config.yaml
n_head: 5
vocab_size: 2048
activation: "tanh_gelu"
rope_fraction: 1.0
qk_norm: false
bias: "none"
parallel_block: true
init: "trunc"
init_std_up: 0.0375
init_std_down: 0.00289
lr: 0.00139
schedule: "cos"
doc_mask: true
train_tokens: 254200000
steps: 16385
Each number is 128 + 32 x the weight over its row's rms, rounded and kept within 0 to 255. Layers, rows and columns count from 0. The size above them is the row's rms in percent of the matrix's.

# layer 9 attention value, 160x160, rms 0.0526, rows 77-95, columns 0-159
size [103  90 103 103 101 105 102  89  96 103 103 101 111  99  84  89  96 109 107]
[[126  98 148 152 123  92 168 131 100 102 185 125 138 123 136 121 122 175 155 109 168 141 111 138 128 104 185 148 108 111 137 118 125 177 126 202 196  58  99 110 141 130 149 106 102 147 107  67 108 150 171 117  57 151 146 156 120 159 144 135 137 152 113  97  84 106 131 140 222 126 105 155  98 107 129 157  86 105 140  77  37 145 123 121 142 118 142 129 140 182 235 108  97 106  80 131 166 132 116 144  82 145 117 134  71 118 123 131  85 131  96 139 136 139 150  67 160 174  75 114  64  64 145 116 106 157 153 127 141 162 147 126 116  52 142  62 135 136 105 130 128 120 110 109 117 108 110  79 101 157 126 104 107 133 143 140 101 106  62 149]
 [113 138  85 174 121 157 145 143 112  75 147 112 134 120 123 128 131 151 181  95  99  75 114 126 128 137  77 168 110 115 134 121  86 160  95 127  78 103 119 140 137 133 110 165 135 109 135 115 144 161  88 163 126 178 150 155 133  95 138  87 130 147 181 157 148 162 165 137 130 127 131 137 105  96 153 149 146 107 145 130 110 205  92 141 140  47  91 164 136 222 201 168 106  89  83  94 136 197 147 128  86 200 103  86  78  99 155 109  48 126 136  77 159 137 113 126 104 181 138 150 118 194 114 126 158 121  91  65 144 140 127 164 142 162 111 162 125 173  88 155 113 123 131 140 152 173 173 160 155 135 109 152 131  71 175  79 110 128  78 145]
 [122 140 101 156 154 172 156 127  85 164 119 131  90  96  46 121  86 102 166 110 136 144 107 114 128 132 120 134 131  79 155 133  92  74 117 167 135 166 172 148 104 123 133 175 137 124 129  89  97 173 151 149 178  66 161 220 156 131 195 146  55 104 147 168 128 133 135 100 153 105 120 151  73 119 185 137 161 156 129 140 121 169 147 100 121 104 129 159  96 150 127  28 126 108 102 140 111  88  76 139  86 155  86 136 167 127 143 155  39 177 111 112 124 145  76 140 112 122 168  94 135 110 117 110 161 122 116 121 161 192 184 137 135 115 130 170  83  75 102 109 153 138  74 136 121  97  96 136 179 138 110 113 136 125 159 124  94 116 116  65]
 [130 137 180 139 116 108 129 155 111 104 139  91 101 142 207 154 178 136 152 145 112 143 144 164 114  68  77  98 105 164 130 136 113 157 160 119 126 112 113 120 113 127 241  98 114 144 179 133 120 172 133 185 110 149 210  98 166 130  96 119 171 168 148 162 109 121 131 102 153 112 133 104 102 131  57 118 138 132 122 124  96 131 192 129 164 193 124 127 150 142 135 208 134 163 198 103 158 161  86 114 184 142 123  91  87 124 103 126 162 117 155 182 101  84 101 139 137 125 148  80 127  91 159 126 116 122 113 120 135 165 167 157 139 106  73 109 112 128  41 142 167 103 163 117 160 125 144 100 129 116 108 106  50  98 143 177  81 123 108  95]
 [120 130 131 138 141 112 137 153 124 122 213 130 124 106 122 131 112 167 141 138 167 161  85 141 124  87 165 107 118  93 152 114 140 131 147 137 113  43 103 142 169 119 173 104 159 112  39  18 114 194 111 128  81 106 157 151  97 143  84 120 104 140 105  50 114 133 119 127 154 128 122 104 115  97 146 155 139 161 130 105  48 171 128 137  87  74 134 199 153 153 178  90 105 112  93 161 161 149 103 109 126 153  99  95  31 107 130 140  70 134  73 115 130 163 123  51 148 113 146 139 107 103 135 109  77 141 175 119 190 134  92 120  71  99 111  90 120 138 111 135 131  89 104 106  91 119 109 121 122 111 141 129 114 104 127 148 116 157  97 159]
 [170 150 125 141 115 139  85 100  45  87 127  98 127 118 119 139 166 139 112 150  95 105 117 173 155  39 147 168 130 201  81 110 173 154 103 182 158 120  15  89 130 101 134 150 131 193 172  78 111  88 127 115 112  54 132 117 130 128 156 133 140 148 106 117 120  79 111 110 115 158  87  88 155  97 138 102 135 136 121 167 158  86 175 107 166 153 102 130 147 114 118 166 131  99 158 149 107 145  96 129 178 126  89 107  83 142 117 100 124  89 120 105 145 176 157  71 107 149  67  93 114 125 103 114  96 153 104 171 135 181 138 120 143 176 150  83  79 115  72 145 128 117 181 126 116 156 126  66 103  96 134 109 114 145  96 160 143 122 102 178]
 [107  72  67 169 179 181 173 146  97 180  70 135 151 117 171 129  78 148 216 117 145 189 110 136 134 133 135 132 153 117 137 162 100 131 116 122 120 145 139 146 124 109 200 166 119 149 135  66 142 188 106 160 107  63 109 140 124 154  98 100 187 135  93  83 108 157 125 107  87 121 134 156 118 116  97 138 200 184 142 127  89 101  57 133  83 113 111 149 120 151 166 132 136 102  94 128  76 132 152  99 119 183 100 143  90 124 153 104 118  90  74 114 146  68 165 176 135 158 129 162 204 173 135 102 158 129 122 121 144 120 166  50 124 114 141  72 158  97 139  81 104 100 118 147 139 151 129 132 118 129 140 122 117  99 117 113 186 126 160 114]
 [117 122 144 111 115 143 149 164 177 183 150 169  86 116  90  99 163  98  75 107 108 144 167 150  86 109 120 114 120 154 119 121 111 159 143 138 152 167 228 124 115 144 153 105 171 146 135 199 115 101 112  42 134 171 110 194 184  73 226 148 112  78 141  91 150 160 130 158 140 136 170  94 112 124 108 146 137 122 153 150 132 115 146 115 135  99 140 120 111 170  79  92  84 132  99 125 125 126 112 146 110 102 132 102 244 122 108 124 167 113 122 147 104 199  67 109  91 124 132 101  82 118 129 159 127 118  58 145 102 143 136 159 136 159 187 173 101 119 125 123 133 117 104 142 112 163  73 172 137 163 130 167  80 110 135 114 122 128 120 155]
 [162 130 104 158 122 113 128 122  97 118 141 100 167 114 165 125 139 104  89 112  66 101 151 116 120 150 110 119  88 129 109 187  83 151 142 140  75 115  87 126 114 124  78  17  61 151 143 128 138  39 178 116 102 166 134 122 134  85 133 121 114 209 152 100 149  91 152 119 162 131 119 128 120 107 190 123  66  99 160 113 100 183 164 100 135 130 115  70 152 163 175 149  97 127 182  85 153 144 106 141  94 125 148 114 112 122  85 120 151  94  74 158 153 118 109 126 161 208 113 119  72  86 174 102  84 150 186  94 143 144  89 157 125  88 173 163 103 205 113 119 108 137 154 124 142 112 140 129 126 124 122  83  99 153 143 111 152  85 131 132]
 [ 83 113  75 161 133 159 153  76 115 158 104 127 102 106 130 117 137 176 217 111 133 112  77 101 142  80  90 134 136  54 134 103 181  83 121 127 133 152 113 123 147 136 160 115 114 145 103 138 143 199  77 177  48  91 168 119 111 112  93  65 101 136 136  61 101 159 194 128  98  93 203 138 111 167 119 143 166 156 130 138 166 106 105 137  71 142 127 152 106  98 142 100 142 112 117 124  48 126  78 129 108 139 112 178  95 134 133 114 132 165 121 145 146  88 178  95 128 119 151  98 172 166 120 137 168 146 171 118 148 128 205  42 130 110 130 134 108 106 134 110 141 104 108 164 138 147 139 121 147 142 126 136 143 129 123 149 179 160 112  54]
 [ 83 151 118 118 132 106 109 117 164 120 116 133 150 153  94 140  59 140 126 148 182 103  85 113 181 138 137 116 143  84 147  92 171  79 111 116 102  90 137 117 169 126 117 121 188 104  69 135 143 177 205 193 156 133  82 157  84 195 141 152 120 134  71  97  75 153  99 115  54  87 187 134 163 151 128 131 148 136  84 169 118 122 101 119 102 153 110 141 134 126 165 114 182 149 137  98 125 123 175  97 126 165  91 129 110 140 172 127  78  92 149 107 115 140 166   2 121 116 161 183 148 207 116  90 148 114 117 174 135 126  88 181 118 108 105 137 120 112 119 160 111 148 127 140 160 101 173 107 142 108 145 121 159 103 118 114 103 165 100 115]
 [ 71  96 119  90 144  93 160 106 190 146  74 150  82 127 149 113 157 112  99 125 108  96  94 116 130  91 134 116 113 150 124  84 111  97 131 150 145 166 156 103 109 142 141 147  73 190 141 175 136  55 107  91 118 172  79 154 191 138 195 105  75 134 103  61 193 145 163 136 155 135 149 120 142 141 167  96 124  85 134 185 158 156 116 181 147 171 128 164 116  72 135 179 149 182  86 104 116 120 142  82 108 142 186 165 170 134 153 112 123 125  97 122 116 160 113 131 146 132  79 103  99  73 105 157 158 129 149 193 145 142 145 118 141 115 123 109  57 156 185 144 116 128  92 163 126 149 159  84 157 114 120 172 110 155 177 118  96 138  61 133]
 [ 87  34 149 119 173 159 157 169 164 107 123 112 116 134 174 122 193 178  89  72 132 142 164 102 153 131 169  88 127 170 122  66 137  87 153  85 136 171 133 166  89 139 114 118 120 166 102 129 128 135  88  92  51 196 157  86 118 116  70 112 109 146 155  75 120 153 143 133 123 151 133  84 142  87  99 138 196 108 128 102  79 104  78 145  80 108 143 158 114  67 149  86 144 196 112 134 166 149 100 114 100 143 168 100 144 113 130  86 150 145  37 168 101 105 153 150 115 119 112 129 132 144 156 130 138 148 199 162  90 137 139 105 139 176 117 145 125 124 162  79  98 144 111 156 124 127 136 116 142 124 139 170 102 110 137 124 138 156 144 204]
 [ 99 144 184 127 136 128 140  96 133 160 140 131 121 171  69 136 112 145  99 153 157 134 108 122 134 128 134 112 132 118 138  98 123 126 157 117 133 135 166 129 146 141 140 186 141  99 109  27 146 213 173 159  97 124  92 148  63 166  75 158  94  79  70 138  79 123  59 128 124 182 106 162 158 162 125 123 154 133  90 204 128 121 126 134 164 153 106 156 140 101 114 178 151 157 122 124 175 140 158 146 119 163 164 170  52 137 120  84 118 116 124 165 126 103 146 143 162  51 121 121  91  92 132 164 153 146 163 208  87 179 194  95  85 145  87 125 126 103 141  87 151 115  69 131 131  88 173 124 172 129 115  89 117 112 115 142 128 105 102  90]
 [102 141 158  79  95 165 120 173 181 139 192 162  76 134 129 119 194 101  94 135  91 131 110 104 138  94 133  95 111 190  82  82  82 157 164 119 122 131 128 135 168 121 102  54 124 156 158 117 134 109  87  54 157 222 127 149 111 136 117 143  94  98 197  95 121 134 179 134 108 126 122  85 157 130 193 156 139  97 129 149  67 148  77 128  70 112 156 170 127  84  66 105 161 127 119 130 147 219 134  94 137 153 122 139 111  95  99 137 137 160 104 136 136 115  89 135 111  80 122 115 106 110  95 155  98 137 113 187 118  96 109  79 141 103 115 150 101 101 144 132 155 126 123 153  88 131 145 159 158 147  90 146  90  96 172 157  78 108  88 157]
 [ 76  82 135  80 143 173 122 129 185 126  97 122 102 126 220 113 180  90  81  76  99 138 130 133 152 100 150 124 131 123 127 109 113  86 116 104  92 155  79 122 164 139  77 103  86 118  88 167 133 139  88 119 160 172 130 123 133 151  94 113 123 167  66 100 145 163 120 149 123 156 147 149 191 108 122 119 118 106 108 130  49 179  92 179 149 100 119 163 117 159 119 108 154 118 126  96 187 143 155  72  67 113 179  98  81 140 117 133 107 133 138  61 131  97 128 127 139 108  96  56 104 102 161 126 122 131 164 169 124 145  73 132 117  98 113 126 122 193 183 127  82 108 115 147 162  90 136  50 171 106 117 157 142 151 130 112 187 148  77 164]
 [122  91  85 132  74 145 131  61 144 136  53 161  98 155 122 124 116  91 137 112 114  92 141  34 168 117 100 112 132 113 186 209 181 123 111  79 110 163 154 118 166 124 103 161  94 125 185 174 127 160 154 115 129 139 103 125 149 132  98  92 103  79 113 137 140 172 145 162 103 113  89 151 156 177  56  93  93 100 149 121 105 100 105 152 150  87 115 132 119 131 135 115 133 113 129 108  76 108 143  90 145 154 133 107 181 115 135 133 109 111 102 111 145 110 122 121 128 161 184  69 186 114  88 120 151  86  97 212  96 113 175 102 132  83  58 115  64 114 134 137 155 113 176 139 175 129 195 135 159  84 118 124 119 144 180 120 107 155 131 121]
 [ 79 124 101 144 170 131 141 143 155 152 102 131 108 116 103 154 151 152 131 113 129 115 171 142 136 117 125 117 152 167 174  55 199  47 133  73 155 174 171 198 128 137 145 137 124 161  93 163 132 166 173 189 152 118 186 145  89 113 116 140 122 110 130 103 101 147  97 104 112  85 133 112  34 125 123 148 193 136  72 162 115 134  90 136 152 163 113 146 147  66 108  78 143 200 122 138  87 110 127 124 105 141 108  98 194 108 176 104 121 112 127 141 118  99 152 139 138  92 100 133 142 161 156 127 161 126 173 195 148 160 144 100  93 123 114 104 151  66 126 154 126 132  89 109 162  96 143 208 151 180 135  77 158 126 120 121 135  83 110  71]
 [118  75 167 119 105 101 104 125 101  98 149 124 111 119 156 127 213 139 147 117 157 148 149  88  98 106 112 117 112 160 148 155 104 138 163  62 156 135  91 149 121 131 137 148 101 151 183 100 138 168  46 105 105 242 151  99 133 144  69 125  79  96 150 105 204 136 174 143 136 154 135  94 150 100  70 129 159  88 158  55 113 138  84 131  71 119 129 130 115 187 106 130 155 181 110 101 160 168 117 136  89 148 157  78  73 122 122 148 126 220 146 125 125 154 120 163 151 133 113 123  75 106 109 166 110 163 127 100 110 119 168 103 142 104 113 195 122 173 133 116 151 141 143 119 120 133  98 112 103 140 125 170  76 103 112 134 130 163  94 182]]
# layer 9 attention output (transposed), 160x160, rms 0.0728, rows 77-95, columns 0-159
size [107  99 102  94  97 107 105  85 103 106 106  99 114 100  90  88  93 114 107]
[[170 107 164  96 151 129  81  84 112 146 100 104  48 120  96 140 155  67 149 144 115  91  76  89  73 120 129 143 190 179 170 103 161 113 185  94  86 168  78 141 114 107  96 165 137 137 140 146 146 137 109 109 121  89 114 123 150 193  79  93  99 117 109 120 170 112 130 170 141 185  84 133 154 122 119  73 105  75 146  96  99  81 122 181 121 152 157 112 140 102 135 144 131 119 170  89 145  92 116 123 146 132 118 137 134 117 215 109 149 148 208 107 121 145 102 127 131 178 131 178 104 189 128 102 152 133 165 182 178 125 187 124 167 143 107 127 107 152 147 123 144 156 123 183  93 160 126 171 112  95 127 121 165  87  63 168 105 129 103  90]
 [156 166 112  83 154 163 149 152  87 214  69 120 135 153 164 127 193 132 169 149 155 182 144 122 114 137  99  71 155 199 158 155 128 181 183 153 117 123 187 177 135 160 155 129 151 152 120 116 100  66 151  91  82 163 111 142 153 134 135 128 100 160 152 167 106 207 113 154 120 167  77 132 117 136 170 118 115 145 109 118 101 149 103 100  97 118  98 184 116  98 152 161  62 115  71 138 129  99 111 151 125 116 122 117 133  72 140 138 156 152 203 107 148  87 108 125 122  69  91 114  80 107 104 131 113 157 100 139 140  72 156 127 120 148 110 122 116 168  93 180 133 206 144 139  59 146 116  85 108 106 144 165 162 142 127 162 116 104 122 114]
 [110  85  94 155 135 153  84 113 121 179 157 126 187 154  96 116 145  87  86 129  64 119 154 105  95 156 109 139 127 211 102 154 139 145 139 151  82 113  98 153 162 133 171  88 145 103 129 166 171 125 107 160  95 146 124 143 139  91 117  83 141 172 117  85 117 165 113 112 163 135  81 101 143 149 135 154 140 123 102 125  98 162 204 156 138 100 147 146 160 122 121 235  58 131  88 153 106  73 180  85 111 104  82 144 162  99 164 128 115 101 162  95 133 124 140 119 130 132  43 148  62 142 149 161 115 109  80 105 121 134 120 110 148 132 178 129 128 117  90 156 134 187 175 123 160 103 118 120 110 151 106 157 199  70  71 107 103 169 108 105]
 [117 115 204 115  98  98 127 109 149  44 131  91 114 127 142 104 196 105 143 154 151 128 195 132 111 131 133 109 130 156  90  92 129 175 169 176  92 146 120 117 125 123  85 131 174 106 107 137 148 193 144  92  95 130 150 123 136 200 163 168 128 110  58 121 137 119  89 170 120  96 136 126  98 132  73 143  97 170 165 135 185 147 106 123 104 102 216 151 162  90  94 159 125 150 155 146 116 114 157 112 175 119  82 178 134 140 115 147 122 127 105 142 148  90 124 158 168 110 101 142 129  93 115 103 151 129 151 130  93  64 109 122  29 168 156 140 191 109 166 162 106 151 108 123  93  97 131 187  98  96 150 132 176 127 165 139 144  79 184 156]
 [143 114 153 121 140 128 107  85 107 132 103 122  92 166 117  81 124  83 142 141 127  78  81 124 140 104 136 101 185 127 116 138 135 147 168 124 105 157  93 137  97 110 128 118  71 170 148 165  92 137  98 117 125 116 117 126 127 121 132 117 122 142  85 119 127 117 169 171 167 185 138 134 125 110 122  69 128  78 181 113 116 107 161 190 123 147 222 110 172 116 131 172 171  95 194  70 106  94 121 178 115 111  65 166 146 140 180 136 183 101 188 130 105  82 138  92 108 176 103 186 100 160 105 124  92 144 108 174  96  89 200 134 208  97 111 142 150 134 161 114 117 151  89 147  85  92 123 131  97 143  95 118 205 103  81 160 108 150  97  90]
 [158  76  71 114 106  91 112 137 115  70 124  56  95 106 112 139 132 136 118 109 163 128 142  87 135 151 117 104 115 107 125 138 118 149 139 112 176 152 131 114 140 119 125 142 128 119 100 142 145 103 104 147 164 186  84  80 103 152 129 136  93 112 136 127 231 110 140 165 119 120 185 124 100 162  96 179  99  90 124 132 142 212 112 121 120  87 177 113 122 138  54  56 109 151 113 122 146 159 170 103 149  86 127 158 156  88 153 187 154 149 119 134 142  98  62 146 145 108 132 177 119 119 105 169 163 145 188 141 157 106 125 138  92 113  82 103 209 125 157 121 113 176  93  85 174  85 151 184 113 105 218 125 116 153 161 175 122 115 145 105]
 [122 121  86  72 117 180 107 153 120 113 162 162  90 139 106 115 135 138  98 115  96 150 158 151  95 186 161  46 181  95 177 182 145 179 144  89 126 146 131 143 139 117 120  96  98 145 138 154 108 101 162 129 119 175 179 133 174 134 152 140 157 153 171 135 126 182 136 112 110 188  67 173 101 207 142  68  99 132 141  44 115 164 158 114 123 140  73 145 138 113 155 105 134 196 117 103 112 105 142 152 126 129 141 122 124  66  87 150 175 163  90 123 114 110 129 100  82  31 144 120  69 103 123 110 125 109 125 161 160 154 126 134 122 113  77 153 128 123  99 145 134 140 148 127  83 125 125 134 212 145  92 124 186 143  90 142 151 160 122  94]
 [129 108 123 125 113 149  81 145 127 160  92 159 193 173  77 127 111 122 101 145  79  82 149 134 148 130  89 198  91 187 144 131 106 104 136 123 111 101 103  85  96 132 103  97 146  91 161 136 169 141 118 197 152 101 139 127  76 135 133 103 117 115 154 124 121 120 111 104 164  81 111 118 126  73 115 145 175 129  90 120 199 140 129  90 111 102 113 147 133 116 113 189 107 107 142 134 174 115  61  90  88 131  82 108  62 152 157 128  42 121 161  91 132 118 140 139 160 147 127 108 136 177 111 147  85  37  66  77 127 150 123 123 108 103 129  73 102 135 104 203 170  94 173 112 175 130 151 144  76 177 101 128  89 109 113 150 113  91 158 164]
 [147 154 124  53 160 126  90 133 166 126  79 140  95 127 101 173 183 123 198 127 180 126 127 102 122 127 143 133 126 154 103  40 103  67 115 102 107 113 156  96 139 102 127 177 174 114  96 109 164 117 111 179 152 113  72 115 143 132 112 134 127  92 147 160 160 130 126 168 180 150 100 124 119 101 122 152 111 138 138 135 123  58  64 109 146 143 117 138 147 115 122 123  73  65 134 114 152  97 114  97 190 173 116 135 161 128 215  81 129 150 165 111 103 131  75 137  62 175 165 124 143 153 122 112 125 159 151 126 132 107 166 163  91 225 151 114 122 133 163 142  98 144 135  88 106 143 130  83 121  80 119 129  86 149  42  90  81 118 127 110]
 [134  98 100  73 114 165 115  90 127 122 172 140 100 121 149 140 132 105  88 108  88 142 161 148  85 115 121  65 162 132 220 174 166 185 133 142 124 116 133 194 125 116 181  68 108 175  70 126 146 126 152  79  78 141 157 105 185 123 150 112 180 103 149 148 103 158 107 117 119 148  94 124 128 170 116  61 123 132 123 118 141 166 168  96 127 124 136 136 156 153 164 133 201 185  90 135  86 151 183 138 154 103 133 124 181  70  89 167 197 142  81  51 134 125 106 139 114 117 126 137 122  85  79 102 113 148 109 133  82 142 115 117 127 124 112 131 115  74 129 119 149 210 122 113 136 101  81 105 140 176  79 168 148  94 121 135 162 149 124 162]
 [130 104 135 191 177 122 213 140 107 170 173 136 129 102 146  63  63 121 101 100 142 184 155 134 133 123 126  63 172  74  89 155 175 176 111 206 178 136 176 171 148 155 173 108 101 171 136 104  84  87 129  44 120 122 161 100 132  90 135 114 111 127  61 149  88 158 116  80 101 202 141 128 109  94 105 115 133 117 155 133 155 134 115 151 139  73 119 126  69 115 119  78 163 137 100 142 110 194 122 154 135 154 184 146 161 116 128 133 135 111 163 146 111 103 158 116 137 111 135 127 144  59 140 121 147 177 154 107 132 124 143 121 170 156  99 169 121 141 135 100 137 106  90 149 142  89  91 108  91 150 142 132 158 136 152 113 144 204 141 106]
 [145 148 155 128 121 108  92 102  91 105  96 123 133  84 142 143 149  84 125 162 151 150 183 127 132 126  90 156  52 126 134  94 138 146  49 185 113 133 141  97 110 121 156 174 145 102 149 189 132 166 117 118 115  82  94 134 144  98  68 149 129  63 166 211 104 125 146 161 136  90 140 107 170 112 105 163 143 120 105 190 154 150 114 130 115 124 125 120 134 154 108 120 161 158 120 137 135 133 161  41 140 153 125 122 110 111 128 187 130  99 157 131 145 125 146 109 118 154  97 164 167 122 147  81 155  77 130 137 155  91 147 156 175 150 154 177  72 116 103 174 191 140 188 170 169 148 138 161  74 141 129  98  16 157 121 122  76 134 181 133]
 [144 141 161  35  89 133 134  86 141 100  92 163 126 106 105 115  96 127 169 169 115 114 162 157 122 126 118 207  98 108 149 119 128  96 120 130 151 181 125 108 106 116 119  86  84 153 128 107  83 168 128 112  91  71 169 128 114 107 144 157 154  96 120 203 140 109 183 132 173  92 123 128  99 134 165  42 140 178  93 129 135  94 142 112 116 177 102  99 184 112 174 153 195 140 200 138 138  91  76 158 152 141  86 129 136 143  83 153 107 151 136 126 124 136 133 101 125 206 144 176 177 167 102 126 108 106  99 129 169 135 134 134 130 105 126 151  49 100 151 115 162 104 184  92 106 141 145 132 161 113  58 130 114 117 140 153 143 147  59 162]
 [125 140 152 183 119  76 198 167 109 134 194 134  82 115 139  56  94 106 118 112 120 191 137  86 132 124 169 117 147  96 160  79 185 146 142 112 135 152 120 156 150 169 173 110 139 159 165 129  71 209 197  84 131  69 134 126 145 108 100 111 149 106  69 121 113 104 160 131  94  76 141 116 187  99 121 102 147 109 133  79  94  94 128 137 113 106 133 134 117  53 110 134 183 162 172 136 137 102 113 147 150 141 137 131 159 105 173 155 158 143  88 123 111 115 112  86 162 136  95 138 147 110 169 140 186 104 132 160 173 117 100 129 156  93 158 157  94 101 126 155 143 102 174 192 159 113 110 150 101 160 170 206 178 108 160 115 121 170 136 118]
 [123 161 158 148 142 141  85 106 122 115  94  87 156 168 110 109 142  51 112 213 126  76 126  89 145 119  79 194 114  65 105 122  80  67 113 143 171 118 149 124 105 158 139 161 115 136 150 113 113 195  96 157 139 114 112 157 130 114 108 106  98 114 144 135 122 105 177 171 171  54 148 107 121  81 172 152 199 172 133 157 201 125 118 162  97 143 209 134 126 118 151 177 140 114 195 117 139  97  89 125 107 115 105 117 161 178 123 144  67  98 123 134 122 112 133 122 142 190 114 171 151 160 139 154 116 119  76 137  99 108 177 123 180 108 206 132 111 140  94 165 139 140 126 124 142 144  97 150  58 162 130 132 115 124 157 116 165 104 110 127]
 [178 137 154 132 118 119 162 175 105 131 125 125 118 117 151 105 172 140 182 174 157 115 156 119 164 110 102 145 122  89 160 128 159 133  96 134 168 124 161 104 121 115 179 140 138 111 131 125 102 154 144 100  79  36 104 134 139  82  92 140 112 140 135 180 128 158 153 157 133  85 176 145 144  94 125 149 125 102 138 179 108 134 107 179 104 147 109  81  88 104 109 102 146  89 152 118 104 103 107 165 181 126 118 165  78 114 132 142 174 137 140 155  97 161 211  22  77 164 136 191 203 111  89 126  83 115 134 144 103  82 187 116 182 162 144 153  50 127 115 133 132  90 119 164 123 169 141 133  69 113 113 100  70 158 124  70 109 149 118 141]
 [103 146  94 133  68 177 158  84  87 142 132 132 164 114 155 142 157  62 104 142 134 158 108 136 124 149 158 132 151 132 166  73  45 183 147 162 189 102 114  82 126 158 155 130 150  94 115 114 187  63 118 102 103 107 131  98 157  91 142 118 154 143 149 162 112 182 101  61  84 117 100 112 147 139 137 164 138 153 104 175 151 167 114  92 116 129  83 125 116 138 125 132 143 181  97 159  96 157 147  80 156 155 202 102 138  90 124 159  57 153 100 126 142 183 208 143 106  78  94 136 175 119 163  55 112 109 101 121 109 167 113  87 111 137 124  87 130 120 129 135 161 156 105 168 121 154  82 125  95 141 141 123 110 136 194 117 198 131 117 134]
 [118  95 158  81 103 123 128  85 177 154 180 147 183  74 101 111  90 128 110 119  82 120 187 160 112 169 152 106 112 119 108 137 160 169  95 191  87 121  91 157 189  70 136  39 100 157 144 121  99 160 118 141  66  63 161 118 132 113  97 121 127 144  75 113  54 161 137 115 160 124 127  92 123 156 109 118 142 174 113 119 117 123  93 138 113 167 148 193 156  94 125 173 142 163 112 139 124 123 105 166 161 123 116 129 166  90 106 163  68 138 108  78 152  59 155 109 207 160 110 124  88  78 132 106 175 155 155  73  99 138 105 207 159 114 106  98 111 128  91 126 138 153 139 134 112 142 125 127 129 145 155 128 159  88 138 114 157 163 101 146]
 [118 131 164 131 135 175 153  93  94  58  84 119 115 128 174 148 129 141 151 187 132  97  82 107 115  95 149 155  94 131 217 133 147 132 151  82 142 167 143 139 105 158  89 135 137 134  95 127 107 136 112  84 106 100 147 124 105 143 135  90 145 151 134 164 166  88 105 173  82  67  97 130 131 109 175  90 150 150 149 187 152 119 158 111 101 141 178 110 168  66 226 212 148  81 184 167 124  97  68 135 176 123 110 108 117 176  65 146 175 124 144 138 142 137  86  83 134 154 141 118 160 124  85 129  90 108  97 167 127 106 156  81  90  98 121 155 120 132 124 115 161 116 162 154  71 177 194 147 141  92 126 135 108 158 147 154 117 125 107 114]]
# layer 9 attention query, 160x160, rms 0.0687, rows 96-98, columns 0-159
size [ 86 102  97]
[[147 175 141 122  91 129 141 122 127 141 192  99 112 123 109 171 137 144 146  87 142 132 175 141 137 136 155 134 170 141 135 144 186 118  75 154 136 146  86 138 101 143 113 106 175  81 143 102 147 140 138 119 151 178  91 141 176 124 161  66 174 131 132 158 136  88 144 120  85  96  78 114 108 135 172 140 109 135 127 160  92 174 190  84 177 143 162  62 128 154 113 153 154 111 125 122 124  95 125 156 125  65 127  58 179 161 101 134  44 108 142 104 154  92  98  91 153 125 108  57 125 110 142 182 122 177 187 120  84 130 141 126 115 125 115 194 132 164 153  80 110 210 106 124 135 186 186  96 165 152 111 105 163 185 100 122 145 146  79 109]
 [110 112 113 106 137 112 110 133 100 140 120 148 118  59  97 142 150 142 136  70 122  91 126 179 108 115 134  70 134  61 109 114 112 163 155 179 170 179 170 123  84  96 141 107  68 127 150 182  85 160 110  91  75 108 113  59  89 170 123 174 119 180 139 103 157 118 120  85 131  97 155 129  64 110 131 151 175 101 172 113  97  85 106  87  80 100  76 116 167 105 120  99 145 117 166 141 151  90  85 130 136 132 109 159 147 142 120 120 103  80 115 131 120 162 128 136  61 112 137 116 137 172 121 115 123  86 114  72 134  83 148 182 132 139 142 151  91 138  86 153 146 119 154  90 120  77  93 209 164 206 113 147 133  75 159 129 138  72 177 146]
 [105 139 137 159 107  94  85  95 159 124 105 138 108 223 137 141 110 113 126 114 131 128 131  87 148 136 112 134 117 193 145 170 211  97  67 103 105 132  86 143 156 144 152 186 175  99 178 158 162 149 135 140 135 105 117 179 194 148 105 106 130  96 124 138 139 157 123 151 101 149  96 100 117  91 146 137  76 119  96 188 176 196 173 124 165 163 194  95 156 142 158 152  93  89  89 142  46 146 150 104 136 169  87 130 142 148 100 157 134 171 154 139 127 125  83 155 141 131 110 128 113 100 177 147  92 173 168 122 104 165 133  98 111 103 125 215 132  94 119 139 116 185 133 174 155 174 156 119 150 139 144 146 148 163 126 199 134 148 100  90]]
# layer 9 attention key, 160x160, rms 0.0686, rows 96-97, columns 0-159
size [ 99  92]
[[ 98 143 179 100 136 181 139 125 136  50  56 183 151  92 111 103 130 112 148 153 112 135  81 120 121 147 137 146  89 117 134 178 140 162 116  48 108 192 164  92 116 165 136 130 154 179 115 141 139 107  47 189 140  78 134 130  85 151 147  75  86 108 167 132 108 122 182 199 138 146  69 174 136 139 172 125 123 163 125 129 140 150  82 138  48 140 149 178 155 131 150  99 123 126 130 138  94 113 104 120  78 168 167 116 107 155  96 150  96 131 136 173 157 120 143 139 102  94 122 138  79 137 121 153 103 144 151 124  92  99 131  84 158  94 122  88  72 109 144 138 177 206  97 116 140 101 134 111 119 118 131 114 113 209 133  87 101 135 147 169]
 [107 131 181 136 104 144 115 137 140 149 155 143  95 136  81 122  97 137 122 205 135 159 133 128  98 131 131 107 116 122 165 120 134  98 152  99 135 120  95  89 218 147  75 153 178 147 120  86 107 117 147 149 117 107 148  77 138  97 102 136 125 106 238 128 126 174 114 133 212 127 103 135 187 157  87 151 103 135 165 169 141 110 109 138 196 133 106 164 105 135 175 140 163 217 105 137 174 163 133 161 140  81 125 120 120 104 165 103 148 206 146 116 138 173 116 122 158 110 141  90 150 108 142 111 131 132 151 121 142 155 133 168 165 138 156 174 156  51 137 153  87  64 101 130 110 151  95  87  76 129 113 119 149 135  62  71  82 104 115 141]]